config = dict(
    num_hidden_layers=9,
    hidden_size=384,
    num_attention_heads=3,
    num_key_value_heads=3,
    head_dim=64,
    intermediate_size=1920,
    vocab_size=3062,
    hidden_act='quick_gelu',
    norm='layernorm',
    norm_place='pre',
    norm_eps=1e-06,
    positions='rope',
    rope_theta=10000.0,
    rope_fraction=1.0,
    qk_norm=False,
    attn_scale=0.125,
    bias='all',
    tie_word_embeddings=True,
    parallel_block=False,
    init='normal',
    init_std_qkv=0.0228,
    init_std_o=0.0,
    init_std_up=0.0228,
    init_std_down=0.0,
    optimizer='soap_variant',
    learning_rate=0.00495,
    beta1=0.95,
    beta2=0.95,
    weight_decay=0.071,
    lr_head=0.00819,
    max_grad_norm=2.0,
    warmup_steps=200,
    schedule='wsd',
    decay_fraction=0.771,
    decay_shape='linear',
    final_lr_fraction=0.0,
    batch_tokens=131072,
    max_seq_len=1024,
    doc_mask=True,
    z_loss=0.0001,
    train_tokens=626300000,
    max_steps=4779,
    dataset='wikipedia_en',
)
Each number is 128 + 32 x the weight over its row's rms, rounded and kept within 0 to 255. Layers, rows and columns count from 0. Numbers have three digits each. The size before them is the row's rms in percent of the matrix's.

# down: layer 3 MLP down (transposed), 1920x384, rms 0.181, rows 1439-1567, columns 336-383
# up: layer 3 MLP up, 1920x384, rms 0.178, rows 1440-1567, columns 336-383
down1439 097:174052116118091139102101133050132069133104097121155131103159115131191164129081149171105119127099090109159145120144104117156120108124113128148202
up1440 131:092100133173093154126135045186137190124162115104217099128152122133137105102118078091171102139140116142083096178123149159121183127179188073092157
down1440 112:152139160142100136169144137175117137143151155147185087119130087171140096129128114131142077153131067185103103122124078108103143142213152112130105
up1441 092:103116128083120119123139159140129155177125093128154107185133115174161077125117144144113102172096080097158182134152173137142152073173135096121051
down1441 099:143123131120145195143107160168114105158096161148156123120135085117109103155100106134136130094103110147093132116157115131106193169140166111132114
up1442 100:207158153133151123124039144113173112061099106146142103171176155186103138079123069137151084116175167114142173144142144147120157112095146115141169
down1442 096:125115092147103168128130066135136139178134140111142151059126115149122160141117156134134175130142108110117170101115161093150095174164180146143099
up1443 096:096197066128158090177128145112147130112141183120125186100172199108163119144102041131139103145165117139130132094137149117115094094131109122159138
down1443 107:171137183117101102147109119114152083121108128074123143190126191135139136095076042144144107139168151102175175166141125157088132089116111089076149
up1444 101:118123137131036188106110144111184140086128146148135167099120094110113144073154080125108051140088113084119139127137118143130102117147053133110169
down1444 101:106086134178119079124113142123134063043108166118122056183130113127105119124178135111092133155135111125146133106119062106120118153114096113150122
up1445 097:134075106080186147150096163110139135147089137169157105154109082097132071105120112096131094093175137138117116142110146133154085117109197102100158
down1445 096:120067147123128174108112121095118097155113138099150159131094133091138141204174082154115096109158162142122075177101090120130123143123198141088109
up1446 095:136102139071186089105170145146065166142106091071181137092138119092108117135129091090125152114130125165065127116092138178106076117132105145161105
down1446 099:053121161106140168173119099093114177127184086151117163199209115152155113153090127184166111170147142141088127129095101163139110099128090109187138
up1447 104:161172160174142154103130151132158102121108105083053090075155118096108147133134099132073123179157156074132132107178140121148154183143100082078113
down1447 101:145151141136118118135130103103157086127129079178111125099193109141165125115164135056149126047171086151117109088149088153117182127158084089150091
up1448 107:121123105122131110128054133103090082124132168117125114125141103094131113128140091137116140120157131128042098177118126121054114166153148107153189
down1448 084:173135139106099104154178156130099104151142109172149114130120124123097108092116138110152219113157134178174100092203096140141136107055095165089149
up1449 101:134129125093066046139161053076128130158148124160125081129158186151124078102167106174125113153146119102184100123153193110155098073095138135142148
down1449 101:153158142108140096175130138171064144144104107104110175129162085109126132139125134162115163103129097140154177178132192140107156157075085119050128
up1450 106:139119140114140175127102172108142060097080138135092097142155118135097219129100133088156093109136153122109146139211143116153159140149119126165115
down1450 105:112100077113138134103144093133152116118160139143140177136171089132081129190109126201181110144137141068098151092085167093139154077126197158120095
up1451 101:105133205153100151134160101140102119125083148103128060125162169100087103114099111128142115088083125101168146170132170143194150127107129165093126
down1451 110:105145130195116127126123083061084136094131098139171119089131159101139078120129135146136100115123160107116146138177184140082081152123138090101128
up1452 101:149098131117158135108165161135146146094063167131127090156120163116139154132183109085138100127119086186112176120124119099113125080109115086099080
down1452 098:143117138157102085121109124149132051174106099145126116090127132133076151098121183131179092125126091075145094114132131121102149163070114107072165
up1453 093:109125094109133119076097110115115137146094109164173078129136145073173135184115161149095107122137087079057130146189167103131127099181149106211154
down1453 092:144113170152182162108157131165165117086115183127064147084178140155168142088129114106095142155159097139091123141127130136117146123150119197058164
up1454 103:110098174109056145154145137119102172100166223102204183143143123101151110103117124087175110106168121114129110122121113108153135168072148139156138
down1454 108:160093144165095144125097145155090094158167119103160114144188187148079177127161141107152135078132174143153080139139144126107078111115156163156123
up1455 107:148171138110086109146128162104107156130141117092140135196122150113179158097085153111096151192159064156116141178208189133150129097171110135106105
down1455 104:086069083171127164132184144157194064156084128142124124124166136080173161115103069113156081100120140152182116167135092148108155134138153108115174
up1456 138:130143126174120135138140099141155204119150149134059126121101113132130107086107104109187170126131213147103157088145117185131147149088110118173130
down1456 114:181109154152124125127147156080115083177139122112084132165100141118137130121099077164208088133130169111158148127162140158154099100135102124113126
up1457 115:074125139172073133108052159137136131175131145163160115087092105072196130138154125092153096111101174152094134071160102118159063173077139120156167
down1457 099:159157129124189101121076101121096134097175171119157118154147102100166135110105111120148175155088138140116172081102097147154102181125154181154101
up1458 096:116132154163136148061130189145141145106140141152119184117072079149111080163046085077203048165143173131127105115109142166156188128159109137125158
down1458 098:148086133178157154153084159179118079122109155147083136158104083127074078092220098121109132201107146171171147081115088167137151157100088091145093
up1459 103:146163112145049108154176083095114162147186104105138139139199149092135149125163087152096137136157140121112107117180127158170136120198101098159119
down1459 106:113116094062116135160169105158114049185143139181161091081087142136128164119142130119181103131102111112069163123115151108193117131106182118158051
up1460 097:107091142111147186082170176117128154149102120142163067134088142144119124150111139155153152186119089128143098120143103126147114163114112135166095
down1460 094:164185124105125145107115137131108108161106160209084182121127148183112120148118112095098153112122190113179141140128085128100118173125087145112161
up1461 094:147130158092127167142040136106163130043160156091117162147073144103169083087125114142089153148141140101111119076085089137176092138078167081153158
down1461 089:116165120121062141129151160133122128134150162135154154161148142131144138136114093119117099130157101117171097086162130152124163115158099173148120
up1462 094:151124136142193121113125128066121190122169216105149174145084093096206186094138158168113078120108074120130110067088097126117121072163140070070184
down1462 096:156140125191147043167157163100165183163166150088119109116189089104144166059123125134140145071134131101118162090105113143121085076118080121124119
up1463 102:109161097125115139150129150142152238079083105208096095187095106142135169142157095164120125099185078108099129110141130121134113209115112149158175
down1463 106:135115110132119146154143132166137126162104067082114088128174173192093099173121160111137125116109198121156128144137198160121080123135142092123061
up1464 091:167066141155127131151082134134167119168157148136109154186122149143126120130144146103066072113114115178144126154076189095111105154164101146109114
down1464 096:041133114151097132104151079129108185147158163121118127175066105107184092093065138106099126158165156139117123160156102110124152159149046206132130
up1465 088:131094147064092196139158125129149199123108180103125097164127147098101043091108102107107114072172103146176171134146121151139140166159188166188125
down1465 101:096143084097176160123124156197073156074114095099118139114145140111091179162092041076129088143135125121138118094088096137139102120228164153156091
up1466 106:127106146172113111125109178150125148116137188138067167097158077106113092142154050088129128078118142061175105113119141157115168114168118110144107
down1466 104:079135127135122109100144162143087107182166141171128160135187055135139128166144151057125095140187091121140131117134020101097117216136104093214119
up1467 095:129138135084136173132112150185162093095132118138109148155174099113129164169100109091115116140132173094085123116079122144157155092096096091167115
down1467 085:109125150193128092116125130109130130191145168125116135090140161097123121131103153121108162123071122170145116156099110100101138164140193138098123
up1468 090:087180133149042134150135090084083153118113063136129160115122125143141121123105121114122102131152091108129144033116136158131158091147213138160128
down1468 088:132109086091111115091171141117077106085103093168100125154127153084093170118147119120135120154097094125153236113137136141044106131100059157082163
up1469 101:152189131119148109112165137104096118121114174139109176124169230100130089190063157147091123160100146099149093192109109108112093189127135064146088
down1469 106:162181082160114138146092139087134162073100130178135169155102125171153098103110087121190051140135123082186158098092119065089180181116210124105175
up1470 102:117091149156078156098122090115026170146201146150079118145142120132124136126099128141135121104120104135130117085127114085147112134151113135114039
down1470 100:162120203161075117099159153213091101136141094191090161083152031107126153120103076161086136172216102138068118109155068151052105113180140088108093
up1471 097:126083159082139102132187064058124137090146124148151162124128150132142185103058192143146097135123096073137080074136157176125131124081123158126111
down1471 103:184121095096168158120141138112068101055059159118124098205119157173145113142122119107165124136149129089098121095181166075147144154126139161166091
up1472 096:108134113107181130131114108145143099133102089134151113164138134093160078154113104134192154158126161104140115120131119139113107109134101123155109
down1472 097:165120122127124147132169117185154150128139108071103119066119158168135104160129054141089098088147179060112128132172142119075127119126088101097087
up1473 093:073100141108179126161133121132167133063151168132128142194128099139164118105139129122133117155161113145140138109128124181075120075065103134100143
down1473 095:128100158178159132103125116180116128121234120096129138149092136197113148123125141120089120198146173169169143113113189159148157145121180135160102
up1474 099:179064105127080066204128087099121138125086095084118100085093118139165103159193105072130159058098134051096173203124131136141137117147157213127099
down1474 091:132132175176154135090118123135071139121202187153121144100137121142118136088167184097087059141096150128119150101091168121113112166147091108081129
up1475 094:123150086104164167133118099100175113160158116112095071142101134101158133169076123145082084079095140087154068092078146135167103075115153115123071
down1475 093:162160100113063119102133147143115136142110086106134062110130117127076112095153121147139111125164150116158193162160103088118105063130086131166095
up1476 099:097128217147139072175148158093182124132146098145153110111138134144129138109164086101099140070120103109119131098124103100143088109110167077034096
down1476 103:142153095134110172140141125090115143132138153180122097185151137229170164154107172163125121155158104085134154135137089132156103144119102089143081
up1477 097:156086103078100128173089127100094120097133107116135121090081197088123032116136118133123132071137127114173118141106152076113141118109165149119111
down1477 101:113160151118112098165126130100054070109130085108109104126123121090059082146175110185112073135112116125198123169161125130152123113163122149087129
up1478 094:140108160148133114115092099083204187114175160158104102095133184064138108112145106113128092116147118123158151194140048148141100121154095115104111
down1478 100:146074084123171155130112147116175118077148200191124139163173101115161177098090102105136174149086160143149133148098155161101153184173144116085133
up1479 108:148136074120142149109109122117097152151109128184173049184095130155160142116126130106161132117105082122176169146181207141119187125080124119163132
down1479 110:106154076119163114097114142077117093173060173127140082101142135160142054172132190097181117108124132132173164145122144140097131130178164096144158
up1480 104:031104197058136128054087138124138100153159115129182170123090081166086121124126131124158100173099125107140187131101105120108164113127162152067113
down1480 098:133153138143131139128094116118143146169093109141100086063126121124145095204157047113154172165136205072136159142134144087135123150118148130138151
up1481 093:189136142171155075097102162102137115108112174156170144158165082109090148095212147131136092127114132190066130159151119113178120178157167132148134
down1481 112:191151109054118126110140146145115166162163113107124124136123137175057137109209136139173153086095169184129105159092116118106111088104093158089118
up1482 095:166150195165116147110126146137190092103109116160158176083115137124184156151117068131150126085089120110160136090126133167081084170129141182159131
down1482 094:127122137164165093141170136092069182116082109135098078142103129158084134172099121190164068114147090150073147125111116132163170146135108112057132
up1483 105:100115110103112130111185160121096148136104118169157157125137130096122158071102112144117110198103058210086129090105142106116115131078059073168085
down1483 107:133103105093066044125090143201145142091116149129140165112083088094129167096150152166141114100114124118183091148096153072082132080127158146105137
up1484 100:111175137136086087107138073154164183125158118132186100128068062092092102117107193141131125060142168132146131078135107158201137147191129157111123
down1484 098:108112078146131181103109161146125146102100122116120106135118130144169169189077103064100155069136126107140139100116165111100146115091150147135163
up1485 091:038121077193130191079151121133115184116255145116072170136093128120196094138113121142175109171082176131158145112147137118107121134092111113089142
down1485 095:113085106111142101112158123149075108181135122158090132175157125111073141138148117100109027091092130168148142147118119131105140112139155125137104
up1486 093:175149158108088138075081079167124187122168139124070165138147120134142194147059143152162140147119137149077128175147128147169124118166166069147079
down1486 094:100176114102135124126158145078071115178162138137141170138159108159104106075085149142159205091139178108168175066157119083150137097152136129160164
up1487 109:181132112168058116086112055067158126073130100115111102155146135185149138137124158125134122099122088117188138100165118190163114153170135136139117
down1487 103:098130103127084139127143066144093145127191093126092111194090164108138103115125126133116120125132033112117075154114123162171129056147189103111121
up1488 108:100161143100135132113103074180137128110158067137169138080149113111157157126097159134125126170126159104145144126180110124171132102100138114134136
down1488 097:098149117083112142116110141160156083150073065120111153142127094099103145113167112089086148098141109131188148152153139148173084114146135122159142
up1489 103:192182161135100093074109120109203126082118166106129072129163140165098180103155108110122190095131148108127094088113174144079102092113172061148213
down1489 087:143117133135066152146100152149109095183132131121156096186099139125164105168152044116160090120157130170132093098151168101125119145131154104142135
up1490 103:129083136156072138165135086162097162122060126102083150109127083077127151140097114086150126125099173073126139128144126092087125117072088100138167
down1490 102:110077204150078062143189140110143136113162120186171102088159134082106083093073139152107121095132097120164105113126110143136174085137189172123066
up1491 100:123124097124097146113093107167113089122078127073120106140102096166153200160069053083175100112126138097134185123178134114111133158061110159104148
down1491 090:128131169120118087149114125135091168164099115109142161147165178121125123108096108164133118056091141131123080123149121139060126138100112098109157
up1492 100:092162108116133166133111100069111145116103112164135097126143116138126174129120132144117195131143137163177089113145148136159142151106059145151126
down1492 102:155130135134158122180120083130124135107146092187148052148109130123140147140164117109058098223105128125134112110124217093153127151139137094111066
up1493 092:192101118159142052126173147099185079132113189124130144132163178120125150102095134169090127117145127142095121144149167143089128091178103175114110
down1493 096:145152145078134140212235101119116123069096135162145094119162094070113102160168143127128132097116148161106129158135143152145110100155127143113104
up1494 087:107149138191129139201115107131137170134160154166090129178120106155104159096098157064132128133148150047185104139073115135122094163139127100146152
down1494 085:142080138136094113117095152145141152174139096107160118206074179123130133212103133160141115126101163130076138141112128128113136105139143118148134
up1495 096:114131158164129098113060115095097120149160109099141175168085139123093149142122126119090087106094097151059150089145159169130120091116209179145076
down1495 097:130112106092120102170084157093158130110060145062150131109085189070184152107101135125086150170151097156069133214115113082082120123131116089110158
up1496 095:117146073089104199132133124130102146137111082087117097174132116152115131159176121179120152128158169075122140107133145110122133119145117089165093
down1496 094:177151144103108104156127126139132093115134182147080176177174120083140096090116094084182112138159092167164134140157098138149127119103143145136158
up1497 096:134144119255131179156094135111147155110134117113172066076093127148109086195094226134140124143121132122124150069151136111144125091081163133142082
down1497 091:099129113108162125166061112187193152124112179150128142125107122132113130050102128165104076163083093139123124074161118158114070139191101175114203
up1498 090:159163146156121102144157130087123066111125139144119104162095121110144146091155105133152174126172126147128084184101105196196114157113102147120177
down1498 090:142123150082132143085072140125084179144153146125126110113180153113074133171133131148137116160083105172133113120120126094096136142139181106129137
up1499 106:153150142163162123143139095123102122134122163211076134151078171162111100128035143119135073075078110161102068128115122114131109053100099177085159
down1499 098:140165125143136128132089073107202119135097095158124139108098146106116105148152173108078145148123108086159121133133115089150130151110139154091079
up1500 106:101157111210160103064097111065178080127144116128131125177126097147138113122091125107159101115143139143148080172132161134134152151165084089087109
down1500 098:131147200108091088155153148126169145141169087125122110142102130100074161133163084132117128130185145166090124130166167084097107147047171141177163
up1501 099:134168165158082081050130123127152117101164171156104116164147121120112139084184105138142094165179101136110128074219136148168144145105153067083138
down1501 098:173166082184114101103174214130088138172182125158124097158133146053142104074178124091104154125176128129132120133142101113132123160124137144121098
up1502 103:147087148130149079068102165125119109123137203106084167117075157124129158113107142140128119178148171124102142116138159119117147155187103103159142
down1502 100:144140070130106109103151132116117117098133181143130090159138135132111123153162195126140135100137104071135132098064134130127082154059157164130157
up1503 104:190113130105138120084169124107151166097093116169082143099079112150119122157088167173178138168132142123147148091110187193125147132141102160112126
down1503 106:207138150175109194124115144135126163161088155090101090125128153158096151114134132145110152151110106095124085157110125126115178159141151154149144
up1504 096:099145147134161096056138089091104123105121074106104129153104179203121092120113159170138123135144146120113099098139140112120108152126104093140137
down1504 097:158122112096123121088141089186104138122143145129140181093108089141108151142086139200155135126137148124104142092132149124120094148130107086199141
up1505 097:156071168149112143091137043145151077141107163169178138059097162140109124151124074091095163151125135107104088162158201121098122084099165088176116
down1505 089:111182111133177105185091128164162145161151117107095086183137068120181101102152152122159104128091185174112123095046145159175126139171118126087129
up1506 097:077146124144169130139074170138089091159123176163113175097106062147128081127129099145155160096042148140114098124156140113159121140103126114081098
down1506 091:125124163188114143134084128126087174137164113181131162142125205087127138140135076088103124082002154126148119100082120210090163158085171151109106
up1507 095:133063072140136161115123161178176168137136129164203130102132103105139177070133124105105128119128140110103146095069128108153173112137123113104124
down1507 097:049158140076174075149104078122156184146114095177088168110154112131101141194142086131075095142134133133126127169156149132137110164159115152153152
up1508 098:108133157108170165096106130141141150108064144138151092128087167094054183123132132152146165060143146113115154124117063116153115085138127193121121
down1508 095:141117077150130152138117122114157099144114114139161111083133062160195132027142140097159064099123172039106156079159100133149148128180071130157121
up1509 101:115115084097128125161176131143187101155159128162179119138048128115138099151107146132086116148127078146163175116175149146137131172113184195126163
down1509 094:087171116066140184111141156125131108079101082109132093128184113061035111112134096175145133098107113134110018137111065101092147089114141149204125
up1510 099:132115124139142125117054115045041132117117165109110145124088086148113158197167140140132101177116139141119146126141156087120147118154088147116139
down1510 101:126144141167130209187104095118127161145085189221115112164140086137114093053113137109068102143139140114155131145097195197151169107099112129123157
up1511 095:089154135141174183111152131144110197118085099129135151115135100169133169130093147158173118065148116113151158147140161158179158142131150151192113
down1511 099:109148124170122143131084124107177138143192093175105074092102116118074113151099124119117131145134177157126113086130119143137191065126090098130089
up1512 098:066165175094092118151102132094105128107091153163129135099091106130163121115147159153137121094093182091079093137125103193106111132092118129101171
down1512 091:094032148148153129091120077037133104113127150103170098141174122121170152101098139135142111146156162113132114133136134120163093120110119142112122
up1513 102:189068104051123103075124140085159080132126176110148169174119058151146072133124115139103107168130190148156114064131133123118141127084111146142120
down1513 100:145146050108080111161110139140091147124188085095154140136149126119208110149175147155141125104094157173112147087155131144113149138121081119171141
up1514 090:121104100160097104099107137144123145147137107169132105158115077137144102120171123143186115107166109162129173140055126147148156099114146149159152
down1514 098:097154164147147084112126091111074154118053085154105123132131131099225111121129144121167120140095102163088177145097111147142099060139104095104138
up1515 097:125105103161133097159025146150093128153103082069173093120130139126106061068170117078111144121102168156152104124142155086107094113123132111126153
down1515 104:128133138102194113125120121093123102201129141196137155134110140157064117100106103074087160097129103159155146137167168138165086175145072214142137
up1516 096:118147095108111185130109121161093086146116119080121176086141151092134158178111174133118148087144093105145130165155176149185119117109066048074148
down1516 100:151150110170055091130136080130157126096137108121120132149111094128147112139184132128112151105192167160137150111137143121142131139148096102106152
up1517 100:138149108215134108161107145137091158171098137177121164109126122132131125110083115108186115147054141056112131069132135131110116084106179147167121
down1517 106:068105173127101088139100153161079169154152109124116127135132075087214089137183133137166087115132156147142107183057108136101082177111118141094155
up1518 099:187138152133113135101171145121141108133152092119048174130128145135095111075158087124124165130112138137163130094154165148119154108075136104099177
down1518 095:180123156071159111081073158145112099136174109113152107128146083134118096119183121131071142140100110180149128068082094165080168067096158089133155
up1519 095:110126115144145086070065119157093160058134125127183109181098149069134133123132111150171076133129160088152110058123130125064140135074140128139121
down1519 093:126137170123102166109092099162117115172145229143115072116120136161170093076125115119150150155132107110149173097125125109138166152093186058126140
up1520 098:112140097143144108117136106147157128143120151108118153112128114091134090070164108177116166138114114130113134099183203112138165247128109169133184
down1520 081:164090130167073138184116128077132123140162136104119109178126119133149136191132148090149112134148118142137139137146054142187126080154060133162131
up1521 089:142133085121134114166106119103203131153082121161116123131114157124188060097102187142093121108106162112066084166107124107111065137117095076126110
down1521 089:240047198106129145128167170116114105175146120071091135143115086121164176150161132089163107136147122174137139120174158108154140134119153171103104
up1522 100:158147137144117129144095129153087133120154156196150161170108147142128109098126139117100082166168154111095102150117104137136108082131147087063076
down1522 096:077135183093058120166055019146240084159113020119097109162128149153085090109124107104154155134057149137084092129106156093144167124143106129105119
up1523 095:111126146126101120155081066134126072162158134125146178140161132097098165098148130170137127051157207083133174109099105141143113195145130142147129
down1523 093:125152080100152116199188123125103178082172093117086126154139141108095142141147164143118132206132147119131140153143111138173117085097103159176101
up1524 100:127167133151159193112117116121074093079153141075145098131140104134126128136145109101099128092137085127143186096144134123105127090187121150184118
down1524 099:102141088165151204125100144150084136060093185100138089092103103142166110103102160139136135127108101116148172079139159087112128102155153067081173
up1525 100:106114150179071127134126182121104193098173088090107146098061112105083148086141087198172142124136142092197117136154122103121137113107155163171097
down1525 097:115094162141170123151124142082207105112113175121120122114115122073142133138172143146141117126141124144108130137108139125166172110076133109122138
up1526 098:211072135141128136112112163164179157100108157126091141204215121141096128102143144100109114107130100102147148094127099164180085059150092109189077
down1526 105:100165123125123081076121102157092115087183124082111149137076172134124072164003151153060102135169157158179110122087104147112127084090150132094163
up1527 109:140107112118125130148149063069115111108131170111172055131122082214135113123103106086114111129108113092150126168163133106133127111140168135169163
down1527 110:072172157137162149123094145113183111129073130170097083067140143150158168126092175186156132133108165226180130097122087148153119132145145118129130
up1528 101:121157101171176112116118110141153136141116123203101111139179072128082100127116120131171090141131161134096144105174172107150160093128150086113124
down1528 102:117132094122100064115169134094108128166117136174101109130125198131145137111153113134116159111150090132133141119106167201135144135102157129150141
up1529 102:110139170170084158115094111086135075146124083134081127098113076151097111127103204177087047128063082154176160138116167183141134120145119122159156
down1529 104:076158132131101083134119146084124128162109064135125177126184088099182130147083167162128082079159100143143117166115146148152131147119054073140136
up1530 090:104139080144128069136151070146079131158091128144166187114089076120115098101106163121120082118131142102152104113159093117154144073151072136136156
down1530 093:116215102103143157157156153114132151175186133187217164150182164080177103079140089092156124155166092125094131193151116173128129116152152112129129
up1531 101:066096124206107088165122067119184137108145076107118138147124083111118098119105145151065156187120061132146115127119147134171184136144103105108142
down1531 096:143111117141154060152115100160128122115119130133101087163183115186139121146167191110163136101137141188086111148115150089152081140120122137124134
up1532 091:124101125110063197131200155173159207090107124093129126143141169096197090140127151183131172147172147133107130100142122089152135137159064108139131
down1532 096:134143102124054149118069119150156103145150137159141164125141167088037103111077086095151171143103168096194149095173149125078096108058040119173096
up1533 096:117153103103128156117165135149172147124157143145065113187116157191119114082166164127089092142087126091160128131158089175175130156131141116202141
down1533 094:112129055176082101101089130099108089148123108165126072128167125096173167159092079119176109138123169074150101128160118061076149200091114127098066
up1534 095:161098136137090105141147147152108104138165190138125107186125174114132154126083147135183152107136056089134123100101109124121109169127170165131151
down1534 103:111126159146168152171081136124046055121143140159094167080134156173110091132144119107177109179145189167113107132150110103192135116149097107127219
up1535 103:152141153117111168085085164100154122127079118153142117149161161093091157115112142160151125135131092120144076098177155136156147103154095105101098
down1535 110:090119099217087110103144115146130146152135196101146111112141140109102118046101113099100128151153120117162102094111151167091119115110146089158127
up1536 099:118115146074076126142149123067124135105088165134144114165217133081160160108122146086129119109168071116126134083121145115138203138178158102091110
down1536 098:084114147135121159156098135134155153100147122083145145105152083116160120144105148139156106149137140060087098184139106082141087146145133139189101
up1537 105:126108088114074119072059144149094155113119139165062124169202116144112168137111197144086108164102096120117094131077136119082115102130101121163190
down1537 106:131085136079159147099150119047095138112122118134110142126124154186123161121127163138188153173139129125153159160118129131200135142180177125152114
up1538 112:190098157148087129150204144101161062107116172116142145157145158181063131129126112160105099148160097123049143158146118143092111177200138120158199
down1538 100:086151100161124150134192057128144144075035109155130105124123162111133101145140128151196113104180130130138086132186111123132102156120184124086115
up1539 093:185120063136132082070135144144132170124117128142134086096149047102188122191179123131118076121136119098078145152155107144111150157127125138095118
down1539 104:150119119131124116206108116080122129115140133071129160174124144165130129108123146207135149115175072123106131158106163119130111127083159160141131
up1540 108:081179165100166106159127126106117105148193185151090169161139141048079191122104085126156095090137087139167180101134111149177103170107106178107113
down1540 103:139082175153129114095111117159155127077101160116079199080094115124159159081154177088171134130123083124161076129095144076104094140123099070146146
up1541 092:138110110096102119179127161158087132122160069141084098136100183207113110126118183132130070118154132133128205157114170177112119084091154125109128
down1541 097:123143129167076137132108078132080111145077150150146073118113141155092057151127154134192149172125126124124150119192155101107116207103114118133125
up1542 098:140144098101110096106118143124155165129123135187173111108178110158155147112100094146097125116164105148067162115075116099122105147111137097096102
down1542 099:129161132138110123106106140113098104149094086087088132104103153137151119146133100133174180133085140111113179154073167098121164128133158162164112
up1543 100:144132095162120150084126160133143104132131168116200106142137101108121164136101173113117167116170121113096117033122114144088179210139110157126197
down1543 108:109096157117148123179149142079210183108073155120132113103181079137168157123117164115154165100166118128138101077178136102044130167148141099113148
up1544 087:107103090112152124084058094152090178083156082090101070098161079175135169154067074117152128146093176123076112139163101181205147164131045092111170
down1544 095:193113119148116170177147115118101136091074134129093116096162148155146098146209130200141064097169149205105115139092102162159071113077133084176138
up1545 102:163101121111099106215128062123105103149095124121142168144128135140128134126148103168111194142066127144167169127188110113115115083087118125133113
down1545 094:115119114087130087074091145132168125128119150116076074136115140124168149148137156098118111120187090092119092085084123137094175091162137113089114
up1546 102:138099067164117136124139117129126069131058135147119165125036114121075183139107116145107173109105148072169177106127123087077142095149084139182166
down1546 102:106165172092075151145136108158125119114086120091110101157151109111075113154137146191093102168090183082146078133082101065130173133164121126160141
up1547 095:078112125166117180147117153155166113175119093163140163145063122153109133119074126109088103157146087117104084118157127153084167149128165181180155
down1547 094:134113152154115200127199164155135130165130122136149103143117139100109177185088153115117111136151081118128152137151184128144094163101136090076079
up1548 105:200133090173114103159127102085113089105137144151103157191066118108168059085143127191105112131114125083111135144142082118097128111119108166142112
down1548 095:075112163131126156106119144127117108200139154180127173080096160119149138128107133116134196171135104131107120130041126104102155102146110156126151
up1549 089:081164150108168093141139077156129123090085112128171128113138136128105117148148133148101126106174116147099171161184138128131116215122110097118140
down1549 102:090089117100128172072084109143178120109093158111092145131114143115185117098194159162106081145142109178084163144162084158105154146110048142150129
up1550 107:110098161108118165130128140047149118144117098118107178140159138120114141144089161164160097093114105094160097094161141084152188178141125116156106
down1550 099:114169139160139110106158074134143106149154155117124122114179115158086102133143155087132147120093148140154137121170158111104153146220131159130066
up1551 097:148090130163127020116135189141133109169139154122110101128175154113181086188127051125099142108123045079144132157113135106140120162145089124123123
down1551 089:129150169137175181110158089121131181065151150162137152089061110131055140062103122114118103165076144165126129170151162164141143160111148122106139
up1552 101:161171106181173126208108158170136113133123154083154119117195157140196124100139117124115096111120157060101150106126141118152163123140117098103048
down1552 095:076125156120144099094051067107135088209148161104127126140137101112170124112119135095121197154087125110130083160138185144070107142123172113070125
up1553 097:188143164100124162153139100148124173102146129170159123142118101143142091176071126117133113100093158104149130091113132135165153101059173119134132
down1553 102:172075160092126096119150166101055122092137078136101102134112175162154151124130088162104105154105122160116139130086153091104121133152167142149134
up1554 092:134164081084141171140149174160165114164143177107111067076120170175149106123098137088128148079130156146197105118137120152121149082149076130162109
down1554 097:171078197159159130125143190134107111155069138148126061142115170192096172125118127117101127135073109157113130104128155098136139142109088133091147
up1555 105:198168127157155167122178130119123060090123100184101191129085163113136134152126088117163162128143162127142156122154148065161150112133129097093135
down1555 105:151139184112122066136102134099123175140143132120159178096164164183064096138094122174137113105118127078093137154099169121112151156169141114104130
up1556 126:085141128088068143115135125099127184167136116177154165131151147140132108146131099132105111140104129154156153081168155122162140114160148114164128
down1556 116:140161122085131140154144088135116182152152149154133104132163157183170146134140085141118155119122123134102135117102151127163129106130125159152073
up1557 105:163197126020095126111101143129151092124122137084078152151115158119147107129118110191124114076172126085115150095129146100115110134136117137133087
down1557 106:123161159007091122145149083167125116140072116098089090134104143094123071110142096143147099113134176107170212110152139109164143165175108112100124
up1558 105:124151126123150087143136153147118128143060135103141114105159120185102145094136126125127131118132115115133146052145059169199095136094102148056146
down1558 097:103098146108153025152166086063132178106159133111141119096158134126138089126090126157145110126122180107107174118186118127100106140123045153120174
up1559 093:046161158175091146155079121153107119154159082132139118139132144140117124153108091101152158179082136080126155123174113148163198183104110054196137
down1559 096:163102170115150139143099101123171084170138092136099118135150150107151130098069126142108139167201127089156143126117088130135158061105127098087131
up1560 096:087068149098130113142078174152151128061134160135143132156162097151102170136085091152119138086114049159121114100127142114128103149183099117123129
down1560 093:104147123122095149126162095119105080120108149134124142109121215088154131157098132157093162115145131152200101091140126171114128169139104124170126
up1561 109:136105143115121133088089163090176059100201124130147210136163149056136121160122148065155144109072145123127084107171064193121113112133102144127151
down1561 106:080186123069086090169170144099138147157157058089114107192095122190121111082169110140111109124184152097174127113105105211121156132080125105142096
up1562 100:188140179103145133172104119116168127134116071176087137085111076170096164072142150083103162103110154116158104071102122165157153153099111120126158
down1562 104:039123154163126116173124173096139135136084133113131150124145116156114112154178043128184085109182122082112110135076070111098114087115124107145124
up1563 097:152146127130159173094104121175082158106143143124155117076108168115194154132156115176039110114147143068100137135069146133131120096104103136157106
down1563 100:167176135083117092148108106133159089108103106117111093123147107159107085129190084138152073127084125144110049137124169107124113140135118137147102
up1564 104:173147140092109119169101096147102173079120160131059089190131162132165100142138120144131198143126078147151118113122085142092146165084168100151102
down1564 103:128143140138145069118085065156110064130139118095117124074136129121081100122163096081125131148096093092114129071110113123138101096183133142204122
up1565 118:145175130122117147189124089030086102146110112157147091109132189132159106111049147135083124123080183168149058123187128076098131136111158125115176
down1565 110:168165136133115057079046097100120098160089166157137134095117091131161090129099133126085130177082147083124167127141172141099098157114156122154181
up1566 102:109176099112141147122116079182134167070110156163114115110135104132126182180129108127097178155128164093071106065139109143134139139143143081141177
down1566 104:136102150106171138147137145117109104161096122128143082134137169176128147191088165193106142170082112147109167126094098115119154143110097133134101
up1567 091:103074111109115128062158185154143090127088141153143156109105117135097141154171115143149121137094167093181151094125109093086130158171119144209069
down1567 093:078109132125109133178133123110110120129170147126077099126117131087162107169166100090145150118123115205124160166127125163122087126118110128131145